Each number is 500 + 50 x the weight over its row's rms, rounded and kept within 0 to 999. Layers, rows and columns count from 0. Numbers have three digits each. The size before them is the row's rms in percent of the matrix's.

# up: layer 3 MLP up, 640x160, rms 0.221, rows 422-503, columns 0-79
# down: layer 3 MLP down (transposed), 640x160, rms 0.175, rows 422-502, columns 0-79
up422 100:382560526594491502545554434469473540576522418482444562574544440391541598534517515519512525576539449416501495530493527479511519543395492461446503437580540408513563526514467494533476509552472593509512505497576467492474558449445486454372440523
down422 100:438436505513514595463478587490438585464478422465403493535559487413446529606530392494533544480465464508434576452396525485451574501492489457575548368521549490440497580518465454513511574567531547459493433512432508486432535502453428402446523481
up423 097:459534476544592478460548399472547437484496425517429552496566410541485554496388474491524524457433485486469530410554465463487475539646494557439523524464503473485547579465448517532444446465453554403571434487519543504401558553478455543468521591
down423 100:479450508463512485530487467633592465515449600399453559492530631456501536491461619423574506502460427444517568513536454446465542469498588498521565465559500527499538503438549538532488559503469455522579489545530563503483528497517510567534550536
up424 096:486489436456524525504539501484501581498480363481524445439434503525478476435505516524541383569561590515530469545525556529624466409550553462524470514550527462547483576527474503436551543426484461540541550481585376551571447521510587522480414461
down424 097:487459488570449481455470513511487484483399543490477539457451466455516407465459557381526489524462487524540529519516584523554481510536476563542555528397414398474660498443554516474573579456550462486532353501512471441557536449459580511456482379
up425 101:550437431468448557490536463462495499512539441488505498529448449501489438504523417519529436536561543489392537489521597546558586507517533627443472433495570548538530479448522531492565477403501523540488486480473615471505507501488533451524526465
down425 092:434461507502530533612449508528575602568499527409478495546509465467493488456502439528515476553486591499513557532441515616495447545483502447421515406484489599467560469474511494648437470520431537397453453430525431428553395529517431465496501494
up426 073:562551555507471474548396434479484414481486503468470558447482486517510544467461530454504459537541573581530614463495516479528501407522498539509417547566398508429456498518643392581511519479503403533613560468533485466503554472443531497584603463
down426 080:498510516469534512577519528450480439551465535516522586591547580534491527547431479486562522514553539547505594485576426530530484461490622600361491574452440528453512456593419508524522524526466557482464479563501546610484484433469475528542497534
up427 098:414539574402488537425479486490471497460424505470445460428482507455548528513452580471490370485423571540523506451459575431598512525496526542549521550449413445478504507550468590579499419538488468513522576424445522412485456488526482540466433474
down427 096:478493516437463388526439538559571437431540484498601562492499400522525334492543523519548488551444553528483388514495488520534483425433516499540461464519514520447559432541534591468556470512461481516443571438503475509532490581569478562499528535
up428 084:491518522485647407519586460438400480463523535634524586544537512482512555497513494486514523500444506504550438476524491549562512525510497521431533530578502517475572497535429546504484502530530462436485498482456491470636466464533419516538611419
down428 110:547396461404450458603410351515467465559481428642492457515564471483578462467544524468491481436457461407539500448604488415494496512590420463520592536578559524586517455622506590455570532556494574523467511485441521555460554504456521484501524526
up429 111:434460561598482511530524535520560545503426487543487561481464558399541577502444506419515464459445494525479508466439559487524548441517533416483497423531588457440544437506469604565477438514547500486486569515520401510532530471505445533508529459
down429 103:494507489388457467537592516520475376522530522461534590516549512488494487523594532600455496452463459515417474441388513489445430589523533512457471489457534553511484573501424482518525487414517555559504461428457561490515504562505470509454511538
up430 121:466517458498562529524510473491461465505472534454482369485538441499554559467489476455525483563475485451513477520401464649558478426535537539515523516519419546539477499555524474553571474471496475521531462486476456541546527517462601518490498502
down430 142:615501446606493520563494507472539569577462502545473409530486446394499440496469499489538595521536544528446469494569510454492417525507565464503453585542483502500507523469426460431498446516565529474426553440500425507596557553521479471493424567
up431 104:604484508536510529529554462534499503437505425498496480526576397607538586586471481439459489475451519477549545406585585587463375462496412449506493515488531451520476525555478496508491501564499453482518489507446483511458539488455481514504533424
down431 098:596427461551532480460433434513567433540478433540523485541513517597513442467444514514498488581520514533505450446473498536538594526500393554540505577522457494485531465541529489525482603558477492551445463491551557437501516497431594607464539482
up432 091:484509491547469387444552447538600596425435516534489488542461491495557598467440469475475533504490425552540444482508520405530501476574486511550466481439509467472506541519475647490563546562526484453430487544572479490519552484501589536450486567
down432 081:440444484515484554478496545535555456485528507417540539500461518526504511595523443471609491477478468534439586455488507625501540466417522478523509507570450507478481473511566452560491497497494581504459514452458479479540528389532559559469478470
up433 098:443452578427450481524427530572537511515561564512478576586424493564530450520558492484528497510515456523489550575453548484518412487459482425442490515547442506496503513404478499457449403357536546479530408473513527499485480425421473527508567532
down433 103:576487487544523484470453478558532450519481508545576558532469557470485471610510478552440512498508440530515431579511472548532532556471507542478525395570472578450440509509439574559504369527489499464456531547615549532548583504462492458420506644
up434 126:441458567569546548504529475463398500482484468501438558612524469477482612539462500491557486513450489513532498517513466468582511582524648471447363512470469495477525553529432524558502560416453432483444462488428422404596509502472517541546475477
down434 125:468426510514619535533521483505488504490554576595512536512490569505423443481488508445509481561459472539507509539526483442500540480457529553550538473588542532446518483482608401610492534518475439485448525494527428478472593511602563497492448486
up435 075:552493547408495565497481540518419450494569544464457465605523486478554509571489642468441505535545415336534481541477499458474414485501423412480518517445579525500459508530456535507406570550494554462398481448485544525550435456552483487428488536
down435 094:442529496539504533505494469503486390503534521483529578485535573536429490510441465494511440498414573476481417529518454415485480475465582576408576464635486493524572447490532432481576508519454459403559534531484561539499548492495500549487572483
up436 097:449454499489438524562519542474555516506483504463526528462520499489475558465428395517479472490520501482559516473542495476564416590461555418490383541482548437384505492473437416469505516555523526345529448496576437488508553535493467455442487472
down436 099:557512503535501507467452576511512465500453564494593455514511429534533470610481507504573530439469534478469422622572538576547472631530459476436592386498540533511486513474455462491429457473483507493560430441502528414542497498463488525483487621
up437 094:542488535442511530420508533476562464455545510554513527472465488432565517402480475383478438495389550543470538533461448558554522538468545488498416407555526385436602484543542548477415499508487504489522541484538353562506490557509558499517491419
down437 097:458498352479460528486511583454412591589416490487520483494475490487507451564542420484513504459537479549468538456583515491509502481468453420457499516408525498506449464503491480579539504481556565429529579557522561501555490526459478444482549588
up438 102:498470393368511445436485581489591596416480438397522552543473499603516527459454518442512459520382513446460538505549524536464465472539486483568499569530486443493505454411527495549525463466431428431420475513561505573465549570481525610508515528
down438 084:478518453552524541461446458461494531470506489580494462488555529503502499505472504584511547460434451572538511429451502507447436506486519439453614502394502544485491451446521491520555435596504438576479520375540493469554517508469589512493501495
up439 116:480562560557492534506496462407520492581487559466497508408470410537500460487434454476557516467565561563547542508585487508528501568499582494483485562463431510510501527479529466527533490531407540377500568436549504440539509449636531494456550547
down439 126:457474506586457536437450564505519531575523519476535510439480487520562407517498439468562459398582544481510569506493487616448524500465544510534470558529432515496458477589611466488510488526401509404401617468511512481506548547616492495477469544
up440 105:539557584492424543530470537505583466451496459472445523454459464475511458521481472431443428467461516482616447431464401471480464416635566530454560501493601386510449504479502630473500501516552531391538479491558562521450562499459522563520533465
down440 110:501452577523441456592379502529493431444445560566522525475475449544490447548529486520466538476466575480521464614549510537512463560457550466471563503479543460524478503525462496542530548564529456518499411499450514462544431461404434516458488554
up441 089:519557563593568577548479508474512373487472454480533527518508497492473544450415577546410511534502525545448542453476499556448494565554508465515423491572529614520527491548477528496481444496514495438504543597440355409513583504486461478423522398
down441 061:530519495502507546534464453539535518462543494460469511593598509494532580538476520503541474495563500454474416580556497478557552552593549496502492449732542448528437548545518433466509498457472546491567460530488505473533458500488368456549415406
up442 109:620512525467483555481438494534404503515499592504544430532586519543571547569524407447589464543531502498500446520504499470590489532504548490480492502440449577526458563500505460473484530444544492485501613477440560536549518583367492479450487533
down442 095:408492462425551493493450528425439586333476564431564457542525465578485505420484412530525497417589557531538480529432419451547481479501528547538462541565422535498515454464419560402503477520472383513427497505560482535463543470441524482615484456
up443 103:580565505519486443420522479524519489611549451500489523379438463498577586525436550448453432428553505509498530474526489495499483542525501538410486522554464458564505534516511629474522463543510547375491446518474507517530495488498519509480390495
down443 085:580479476475496581466443504533535641496490569443531471478479491430534500496590461522472590457492510501539527519447453451570435510550490602513540488555451486419512566510489474486416481623480482609510402536512536591512481460508590451483539593
up444 077:537570542510439468520525466356429465560432512535529439517494508540561490520530513519535547470481453429568424408553477449433472463502481515463485500500588498610554531544516612521464475558437519525466489525483567441547408434476497491470471602
down444 091:534429507444540435554408441478446557463518453543512414523511487561494537545517465490484478476570516548492552496506536510494448517512452506401482500451473498552471490461523454504495520540446529464540490499577532586475488512499436497505500365
up445 098:478530487532506485479546465449480503488460568456430514529455450496556519465519423441464442449494448489534607486482481507557533451505539470429490507428566558460452555601486496532550467564474491490449465573584485487550482452496409595562462575
down445 091:478551427637474499406423538492474497503545424533543479541501450405500491483602448494443413531469514515483522458506505528605591522458439463527551400571488584486468490507430457526611495497483376561517529489548551502488481460571544485596530587
up446 115:501628451447569451521381498501553572362448487498507594450568486567523479526395546470540517421481490483498454536501432544556454529487492475488490512660500500490571460459526481480338449510489528459480485492504488531455478529489516464369481476
down446 105:471531487488541551473409523574524563457489481509558577454434514483545490488459457442517461439514520476502515523628412430558540511508488542483473417544440530443486543487602494539462445516495561593521532513511660546560495514581438514492506564
up447 101:501537491503396407516516475465523471475474555432490515481443542455488521452511525517477463515482554603608538469495529480444526416505630456531382532508488465483492512378477550476523501361558488461509523520476509488513567445562613498554443486
down447 098:537530507493533492488525450519443529437465586515503567560545400559494447561535440426520521468542404586453470551495514623572519466400566527507547516380550543496550449574571542480566544424441544512594521546525498491516456456459490462563439496
up448 079:460536572530495425471408546508443446430480623507490454599391544455550562494473508531582521514481518501573455536523418465536477541466527568596435517531544439525518546495527485590575485453605492436523482476571476469534436436417615532485550496
down448 087:511517519464517528514518496487489441531500517514452458447522444443452503476554491513548547572445481505481503479545503545462440579432555450535513497303491460659489483488445497546460489471508494597471506493540462506500461555433463489549468513
up449 082:491541534505499408542524575545485552467514572446453565554545482576397435556455582525482522519484606532522493540478510483466547604610494449529484540526491560448485527469516483461483400495505468450558402534472483536374615526520548512519501428
down449 095:525539504544518498495565511518476521488527440488527482498438471477566485503502475534551481573511471452467564478441478446470464520562339531476500502457544536585515425534415522539495527490418582474464460609510572438465423534420533539483562541
up450 103:449493486497516526551490380526576466489461458591427500432534463449515559494529509522485342465432490495548574512487435513566448509431607485558423444485477531567498501508445468498532514512589492485555532551522494498548440481477560515521435508
down450 119:553511482583583508489491514513487480579450607577465414548591460472414559486405444486520523481536466561452512494518459561436571481419375548498448488485501533579459464468553467497439470495472536584463486499568551452476522535488433559546448554
up451 118:464460472498532443481471557491520535427540532508489524565415398530563579490523520519533458534528536501516424543529511562485463361576488502580421585509422487536498486528603487559439548471409501501485489536469492440541374414494553459423439500
down451 125:489475531545555448490466521374634514462455542475561486453536380537499585486479500468451477527543529592475466562553514524468476466562518491444452535486483516490462459476573495476355520325563532493498568534458479504490526501445529552468536510
up452 102:451513542473547502404514467421547513434522610516481426420544522419560458411449500571480533494517551447519491425434403495543552493575470558550493543537522490561564515518542580533522453506534429525616568493465461437466488580431466542502434516
down452 109:606512446518425538503478502582443490514471589444506558600519541608548546556480504409507586492518480496585401525478475547467441464510520452445534437525635525483529555483443486444496457506481547545545491570470478476580567538408532494578470504
up453 094:512532487467513415505552442542494473493538484506453470452436480604527487494511506453572492586519431525472498446414572529487445549597597591572518511466472497458493546502473578501506489523444513454547500465452640581504488565465530481467501554
down453 099:475467511535487494553559489477521478501493505398466540451506554444612487559483355508607521501489499468488510534509452524496449500531499568545505450463414509417496420588553456413468395476491493474545422552557551565414454537421525624547573518
up454 100:544500555445485533560627465432422568529443463547517574543478348590552489472398433515538527461503603559465560536604365432536444474520462482493448527502481533430473566558457501494474480468463483455584543473568457493417437481517484434510478502
down454 094:505493510484470495447477516513442438473566544449501589445480557469565456507503509581446534464471544475579458493501615473535504610499484503491582442652400446441544546569497397486480435534530495485483446453520545495584511519472444518484581495
up455 080:502508515515545450493484441467490568499566410489530511545449547558472500473525499371487534539582448494475493458511460454498483494537439523523538380525513475495538484572601437438493503553398526413423482407486420511532443450552570556477499658
down455 073:490538586483504559529442567647551377493444446489559491489536423485500584505551494527543497444510478504524471496469400518523429480601502502452572580604484492545603479535473519474537510531499548570579490490528396498533527559482474463430552517
up456 107:563448440495489556460498480527506492520490433443504456463427507502559496417498519485559451531608563397557511505495551473544562442469493532552465500486526462466433580487535567509467601457469472491607507542438490513499520479397542486554467476
down456 092:509521500479527494496478456506448613550510497386538445556395606455491503528522419503530488539491500423542385530541515573447454565478556452480559527499558445495563458480575489583428525489443466457491519482512504432516504593396477443503531443
up457 104:433520403468549532502456436422465559516572513463481535481639483544480522501438447438425468548513529512571480484505444492584527536592498607503441386522502555458510454533507504482475493574493482509477476458539434550498517528522577575478492444
down457 097:569463514488505507446501546500476550437559499492531475540487514577401398586522554457489500544475496445556451528477482478634420526421515436449468502660461568480473539502414480355488460426471600539479494438543515481564563506462458583487499542
up458 102:561559503503535570582490479442445539552494551491562544636514468424512460559533479478539456488526491599526493497500445579507472532454545399450501556438453552466535539527475450521471517527548486501484576455441526475528541487403362547503522518
down458 102:443651518444512499557447464546518550470462461653517494511492546520464446507598533508525490479431569490470482456578577490529517518467525561586451450584452499454486470493485523427548467511401465425547468491545508505534529435506571524497481432
up459 086:474559542465483491437484537511469543481526518499532473474530476519526482532462659453508541422539565380495500528529589522480434455580528481528540506595545575508530443477480483476472505541561446448526486506559402499472540575445511579496528480
down459 067:560588489516563466526500499574467551483495568434530464476483462583478460557434572492459478585515463456413587496534483530467498561564648492438580506501540453522495438514511535422463530482534494581424538486535444537538473513533501404609479421
up460 093:456488417437540507498516539551487638544473550532474528478488431502623469577429461532490457468483469480587487483551517492507462584531547517544504447571452505451457408419523583437442528527526475467544562517449525577565540472620465518455454657
down460 069:452551422581468420529495445444434543430532584467537567431415524443557422498465464537582470511406562518398439442589548502449502544500456501460380505612436461424527568496523462508550430534570552544438560539499492513573585437528556444473526515
up461 094:608568555550418438541534484606490471533470456573497530449494587417455454557487462549585441486527483502494510607502612542605503539531619518500533507444506499469581553461471565463556588591435498474501476464513422437629410483524498544521574546
down461 094:450452567491574559489552565462506401532645470487530456515476510423444506511508505496548466511501519452507457487485529562457577507493517413507565422611523513441450580492460512516591440491505565432476496458523517546496561519501500485374482457
up462 101:518541546556481518470529495520578517501524445530468572406582549450566482516422522471511461514389499531490519556533448465482526596425482481406498482467515332546512553424444498465486510589605532511483543518524520493376545535524462470515465512
down462 112:500514497512549558418415420470548565514523411427450509442480471442529575509504529527485473463510468532485526557549485427501473540575459425463478455507509482523486512417546503305507484509523492654536472504492555540462489487534477517514490521
up463 075:536427457483439486429513482469552598514542455488541634527493567441611543451574480562554584595452510492557539586530592443521443454457506563532408598518522483514563560558402527511448596404519476522461559491503469589454552481434531505488462512
down463 083:459572495535524479444394530448478552505510429444435517521458443456480553398468485579547470499405537438503503548450469607545510451476552419566486488555485531485533520509490493654457521600529568441392569517650527523544540469495449497473484472
up464 108:396523567487528513536554509448532531519502557610487614540518528494428526458486518453508576524533426486509473505519455488501449507471503509442514475502484597485419541536495461449543501467509570467552537513516542407521543446533489557462415455
down464 118:476595554414525561488493529525598576536413484537608509482459532472459525430543569492428479458520455536531484562513540564483432482456434546506547447522470572456430581490570456466558539431572531455499476406534532370560503444540489554530487496
up465 087:587478491573512489539524505382569473431434463510505431403521391416514548353518455485561509541551453474477480458501475506537496415522448450487509599415539472512610559495448493625477456385473511483479488456539515485504532457457483470444457511
down465 089:446460513491538573456490463456563518510524520493550501433442502442508519430559446547495557605463534525473525527595512532464419494556441346431521519352461433596571485478504514631427521552497548594554453514485464478523474492542507422510439495
up466 111:486510506520473473505505519463545626504461471458489526530416513564560502501483612531599495586506475589627449433492452581477434436527557411545486499513543510397513506514556568440456428473462485418456455481455493524439503557482633545609476448
down466 116:506491481504605524494506473568502556496500620598465546544451521507543526464405460401506465465410455529498523534490529594482561436494484461491560383529503572480575428456545513501486503543532506508508458447563494464508502525579436419539488534
up467 107:528445543597505358474524453483515523534488466554455541529485435460598395458486487609470496495463532500404497478505550585545463566485577550542434462371562463506380520463530461494422527432568480472542496539501495468563541465501467473487424527
down467 100:474532549495489453548497458549575531430557501478489590511555466523551459483487525533443410470528559451477503515465558515479473511437487526428455518464424461582537504621496497487538411499537438569520506535512617573530504520538484477405486443
up468 103:538535483454503541522602385485516505524508464458422542516464548577483470475458501508549555457508432521512474467563548558503505432575538438457519568487584489436418545505481568523451465514472510487571441540454476591547466417514583518463462461
down468 097:489393489512568547578521503525526447528474467523444583474580605404511509509505523517528532365502531513482498615450524446419490524437482440529498461518596540503484557530527535399460528521465515544508430531473547526491534533562546519554569485
up469 098:485493427547579557467438492444560503549541529507446552492552519494496469484413454467524574458614441562591444572540584474523511446541525490483429471507497445424396466520557552503572497552564462557542503555468523482495459415553571464397494591
down469 084:564330499428512476466448535494541514532457452422457548579538478496524508473457438549501542453513550453506499501488433500371584492502509529513495516481494420490539464512495457458492571488418361492470512565563558595558419455559451457461516560
up470 123:484511486512601535460537445501524561454504481577504486445582427502510597455522488453536512524527395528526541449505483494460467502570524478435490536561564507563487558604460495490554589480584476476581545482481501491595422508504513449467441486
down470 137:426431484553497534447431490471408515439493485528482419505561462517477544471444440478515499496518514492507461539469468442476510502549523566495429503558436411488566574583522614408542431500583534454472502483491507502635584488512520537515517510
up471 095:489511450379538528506541522465508434611486510353528486498504486458526534505539434479464569449503427422536537578427510464507514483517538500384490489583497527626477434495455547519436512467522488474421586476498582485495460431497386562461455536
down471 114:537495513567570477512564469434513520518520423522484583520571591555495497588513433515427494469490508508470411530477491515464568457553511365466481443562588598511434505554449473492498448500467478518516604575475495527483572624559467403520540473
up472 089:528465528546500552444405442502537476485482409475529419469456505406475503465464536533520542453483410498550454412537535519513514549476554457520508550605503453464458586486507442547514476442501510482451471505537416389475378460458438519513415470
down472 087:490497499516467498395463489560449446502441484429509534551495555471612501594579380460495428468464478514519550518434516513537492461474502580458496497555524522505534513486482488566500545470521481449518499533503678505459524443443512464488474531
up473 106:473563466421517592454548509531541566525522548472431549469455461528490559444584552464432466489502512498466387539520455442505526474548554494585460505430498433469466492489525539492532525563423440437522653509621513441518488472504473496415449413
down473 108:488398436485531591508435462504502573483479515469494519494437492532531503420498515401409507467476455552473473502568575427502483546451507454594485481497586561633481452490471552512463474481415422524495558516583557389498589481511439520433432485
up474 078:545471498452459543522502527618537492469467499403510498494503478459553490514442582487613523526524473552582585539544454436527503520531430507593434494449475547541572535408479444584517483474590406606471480401509536458466538456459464578486501541
down474 069:496536516494510592480533492624486483402549478498489459470489489407478523450495410505510541519456567453328544465537531539444538510509443492440571487484566482557557448551455579575522445455511588529446538481418474434519462534453481456482511528
up475 111:525558436534448514514432456462487532406475541469561450516580457457379621594499571462489571591523495555568561502520517460560488508526562457458459494529539487496530552555451487474398472520498442512563553530555443550551373536483511489483480527
down475 112:543504468579436574457494518494412411479517523407573539455462535441480458530532595477467488571513537510449543504530464419535511507414564478528572547487464488511463426523494532532519530545463440442522415460428530570463511531481529553513443528
up476 094:438534567514461531490476431518483467541496474465504490497484515502487480490530534573555413522302473554502434514367481523502525492435500599495550532485418392539474432426449540513496514498438446507474545430475503581426450547493489484541541416
down476 115:530503446521523459428463514508493482512475536514435471458489514481444529494495492456500507490582617498528456581513470520530565487616528487571452498518559593601451618486447450441488481417479477573429391534437447478474448562462475447523510427
up477 078:423545554622471463504509522578478574417459509562479503493471520605582523542524521582546539528483413474547455570509477549527533463491545560521446548493536466510505516532416557494545490567534450477466539425484453492484483508452487515466527416
down477 078:497576527501563573530558493440530484481578526445503369490516484519452510567522509543577639546423493493479462421546519566459453535435515491429546528510497515516544463590560519542410469506434490589461474498539444507507489415416563546498533566
up478 098:501570504602500443417610546555509607483524620556481482558448567459519499561497495538445509488473531563513521489527391525455504570540521517630434491542568452579583398528484589569351441452496428517495539572495507483413534444409517501564459530
down478 090:547545514495539541406450580503462534525447519447508588534622528493475550514557550468619394509600564543502557541466513498579526422442494519467526528455448513434517625505443403513527465509543484585491404405491575483551489426531465430490543558
up479 103:500497466498400456547525557506451466496474536467508488429529512651624481386436534464538458501427488476409461486502503498537522401495519523524441497488556587580510499459416510506438541561472484492469548444423527512456514513402524542504466549
down479 104:533616468544474381531444528518506504452444437505425484460443383577505504421522524474557529459588430528496457455489559467519471403425568456524473516527434539387491413476494527536472529396557486422557513455485548513459467586538466493489550586
up480 103:526476499471472498525518524542516567453441584377579489595560512467484565438452605506583475483512443401543501581555479431496577533435546546542519545537514507549602556506434470390454565465478500535550544466537457584421502460513406472458495526
down480 092:576445512500566516526545599503416519507473447483479489485463456557457531445576416431475524505542482463492545574521541511563560529501589445545526406531405526569510467508539569443502525497588479452578462454528568488508519614459501563507539489
up481 100:493418467569491495505539551473498537496549495524494441523548514526509572413446554523539461448444473498456579461580488535521494443544550476538449470535363481619498495395523488431382529469535557514499466533531403472522412539483447436507534472
down481 097:501482474571519453518468548464433500524534467508400521532445504521473449496373452430488460502522452559567472484535574473552492470413517438481539439533450488489539455469546423369630534469513502535454455453484479543445597520552531543543557482
up482 079:519597473447432538440518581440481474541479556528407510383507485436506547553527565532454522496510542520454468502512500551480522541537472445573518475550553588559553514493502460504460533528401422469563505594548431443496501531464433505440530437
down482 065:528470497539538434501564456538496543493527515528483514523535531476440561485539483492451559557524543457496514500501540487517409472443476402482517382512546507494472507523466538472535491524488501590494513533534452580478438530513404438542464448
up483 065:591511465559526439472502406614455515524428469471431494561456504511558538469461429536530532498499491470437526514559424535534458560480479498473424539541447496471585537563466598507494449427562510458524597448467583407648554436472562501444523371
down483 073:497502599477535485438533467461449521506433407499632580545501586516524415519423617468472564513502515444534544516408476517570460529461573517494581449520474550536439506475528565482571524465461488456431447563479446514442503448453450476501448504
up484 100:433509537511561621599546502476541426507459505485510491515487552509548487544413395542569542553475521518474494550633421579424500503553499574410540521546383469509505481490445543538428451541436471468535511451463481520485491430630477577558537512
down484 097:594556539491475541540500471491514495492544480501457496526534509419500521583452559483498578532559493563450537560554524514483465592540585531568421469606467504554491502466502517433468550460460486484553573488448506548434506568456514512498437507
up485 067:538522487514535457565533498501470418552540515515501486488542466532518591468422484538560541481494541538449544502522449597501533407476465484514434476537473538511465515534538487461489468547595433420489494454504452472530540458484380548437562474
down485 108:554548511574615492533435496545425437514504466536422502514480532432520453493487570531508641491494395534517508481501518578480526413527555496598481560509582594615504562534484416487586553562533454577515464503521493510468595634502476476546496613
up486 121:488548505574489457508548550489545448475555445479474457483511487507489556523537560462419461444482539633490482516510523548511434460483522513489525490485459579591491534444482504519445442531529520523487533495594480362667513485521510558523461534
down486 099:554524463445468580539509529481671514546540537522533509497507588558509552556544567391562525451541523521465471587526472496560479473481361523466382480597489556524412593529527451423432457501539572501513544532527430458507458376473522504481530530
up487 095:476564473449541442485549454488582522476552408567491490480475489481502513480458405468465559524404551542497479451496571532486485516503487532527492481515533475477485487493502505535606427461470455528561500500506510545454526541455556450494397516
down487 103:465411502508488433517481433486502555529426679490603482413494514556488499529523535398540547567545516600551461548531515436485510491508478545459511501513539492507495412480525474512515434450570561507525559472472489407503500509400540434476515432
up488 116:479505524548442444535412467586504441454527583443498570569574493415488487462430383483625512490487501492489535526501510535533491529507520520592462546489596501618459493475537445461482498495487456542504519466579512572502425410462547433449521564
down488 090:483478454449588534450479554493568418473504480475427441576528524420567552477514522464474569460534520541510542524520507549575553473485530475508516593551520550467479391431390570481468448487421560554524411569505505495480493457560518315476437558
up489 091:485545415486418464464495517507472517487383512539495474419494462461538472432478576488529498613467462540486502548492469585585452492492584559482484465427578505530533484469479456458455591614469529425560533506555476501508460469510381518513476501
down489 101:530545499481535446553429554510585489572489472515416515525450515479502465451566545532505495591504541558453507458494550604556561492503412564447484523552554457555607453569495500470486588479473477495414473410480503497407437494378483446551474510
up490 097:463494485490472561487530555471581529533464356523461496506377575546508483511419505573467455527489511539563528577519482519571489501515507632587508495467500429505561495473489466480535412464506609509549470458574474458477491549514540523479427456
down490 130:532527548452431507459479512530487510452403531485514483484470427470547557469484425507462459583529464487491429513594444447402523483394580496480547579535461436536528476530517501516493498549609560563515587579500398570540472566444435520553568499
up491 105:473502451406465431539509534494532462431545493509458487476439429537523518589486471458528576442453430520479667494465543431488563437574554511535568498551389472513544483568564451512326493520469463500550505510464425569530518550650503515474497582
down491 101:543616499468533368516443516475468468500402427529518502411493530472626489564508407496500559421528415489460508579525478472425498466504475532430540501500422465458440545575632501538482472478576554506543509463499547590423555585574533547496444527
up492 080:635454508467444518522525456539475463552575467515578492506489438499559407534485483525534481529545483507493575452532518519574366490555397455464480522458601560550510492529459608485447591506501589480413459518479493493512420494532516473477484550
down492 101:464392504534514509487512514462481470514502567533401532473514427577439468441532448495534528473396459531482460448515492446583524503401485597465461429640502491403556528529561446483553571411501442471461452480493451496458483526462454556499578500
up493 105:442509517523482593506526514471520576496577451472506531503495464523521571480460545427504477539555452440514433432505461470614524568531556507501523531423367554403515524540561466506496498538530485404551540473531429518501468490569527515491402459
down493 106:474435561544404619560481557489435567507501458452519508490497545539505490497496470544522471499563507453601403398497473516469519564474377498509524430430391556513533510581555500501478477514515454544501525500508552530552429432493567459452502501
up494 099:507540467505370481426467488514496580538630520425439550493527534471508463523471562505467546527497466449523544554438456469452459483480439497503452485611536488520581492539532517547541494474460460470497484560547531454701499570553555476450495476
down494 102:468512456493410613498448449477434486421431472414463527546536564498453371498446493556602580595464466488479484554483473516486511504528441515470469459476529369466448418541443498452590471529493500465546443485539451434587484589491529481417469503
up495 118:549436616578477570460467501457484439488514501488477543462470539511465556454476513539489497539534429582535528546521443500387441516497578536462495536486590518453523511431416439525515541418474538477464537493576369428511612479476536502559534479
down495 120:433433587505558520508476443442469530553470552496522481496433557535505553543587480531564478527602376495369571613492455477475469491598489498603502465491451579522500519469578589508518527445550517488605517471506462410560510552516455445460518572
up496 080:360520434507589560512477522437536555445484423488489473433601412563540499514516479482409485436609517480567458441486542454529487520581564550456474503488557541566535475509552522459478595500558430545487490531491580460448413491511427591459434589
down496 085:467443587508472545513532482496494469526543428514514631474542433482577483547486497466578484451493511516529468518556451517497484507527378449489552512426448505575487465493438492494512400576520555556445456469520575432420505582568598464426463511
up497 111:554548533485511516502656445484620554458535590555468426475435470423490436478398507527473528469569474569553438505584417500580448523476501563515477453485533594526455475461496498413552443502469452483485408463486425562482431510474478450502450575
down497 108:498456525512486441487585448528436507557426612481486522540542494438501573538373516546475507472492446615527411597510522480579399473465513471495437453528474537497494576517516444433484479602465458491579490566507494524504490477417496543603585468
up498 104:489468500517540459521522522546484511498521537515517493518531506547506627443434503517524519471525444421472514492555474511581397487442495542519471421403484526455507436471534412511559525441504469456414610541483437519570495522543523593493475485
down498 103:549531605529504463458445439483538495517578547545598503549433453561480499479532547471490441509521441545572519516443539452496431458431494519434557437586540630530560564493555422524513565463499468527514447480517453515568478529505496528503600505
up499 108:373523539456378482488492470504572489445479516489410527435449581490433525508534549483489547583495486509589446529439422462499430410586603515509568460528591476642450467441432555527566490431517541486509477495544463458466477533451485598456528437
down499 125:585458590522502537464477480526508524469454563588477591427487554554517478512483487504484445565452536462496443565582528449527446484449621532534597429509551470494529492439559497446534524444546565489483434467491414421586383409549495527564461465
up500 095:530467531514497396524448449443461502481524540488484504445470473497511550566548381475525533557589406426540472473598476521523492416499605526532398486576541529491530517494499583476563512527416454566483501518629537476529568419433497435475474439
down500 076:542479529544531425476454435497441492465463570608562445508565505580470482597484500643546539582440439481522469461481419394394540494430526532511452392448427578444484445444524521433417508441538443488487475464515532487504517554472462563459463483
up501 102:406577535555412500438461492455511532441389516500446526598497492488490491461556539541473563439462507549592495502547500577466461449578526507486376442494551429414465557519466450555416558518497562505476539467557500528499519567488476557468517452
down501 110:545471466441557460538573492478477492531556598607492541499569528558571525544604558505470520483538528536527552457452551457480539522503516431469533537496550503463378467506500520532553441489495592501529443518474561564571497504587505482576454512
up502 114:566531498544571444546468460516466437474546440396554607409462447626516580480516532514482507517452491555481473535453469453437415515516472516566434466489440503500468504537652535509472515474512491612418586499550419538551467533442566607504556450
down502 112:420467550546467432532450466485508482420519510376620483472465441547478455524509503564483532468558453458553485555523455507543456523498441627563478512423510522460523495563562501456450490488483455464443508435514522574476551486376545589484468507
up503 078:574570434514527513447537484469494503463517439473443534491539435473519481543476520544425579493451456436517500500531475466477462498538402523498589532599499472464491479580454489351574542510581495502491512433529520340471532503430525510449501491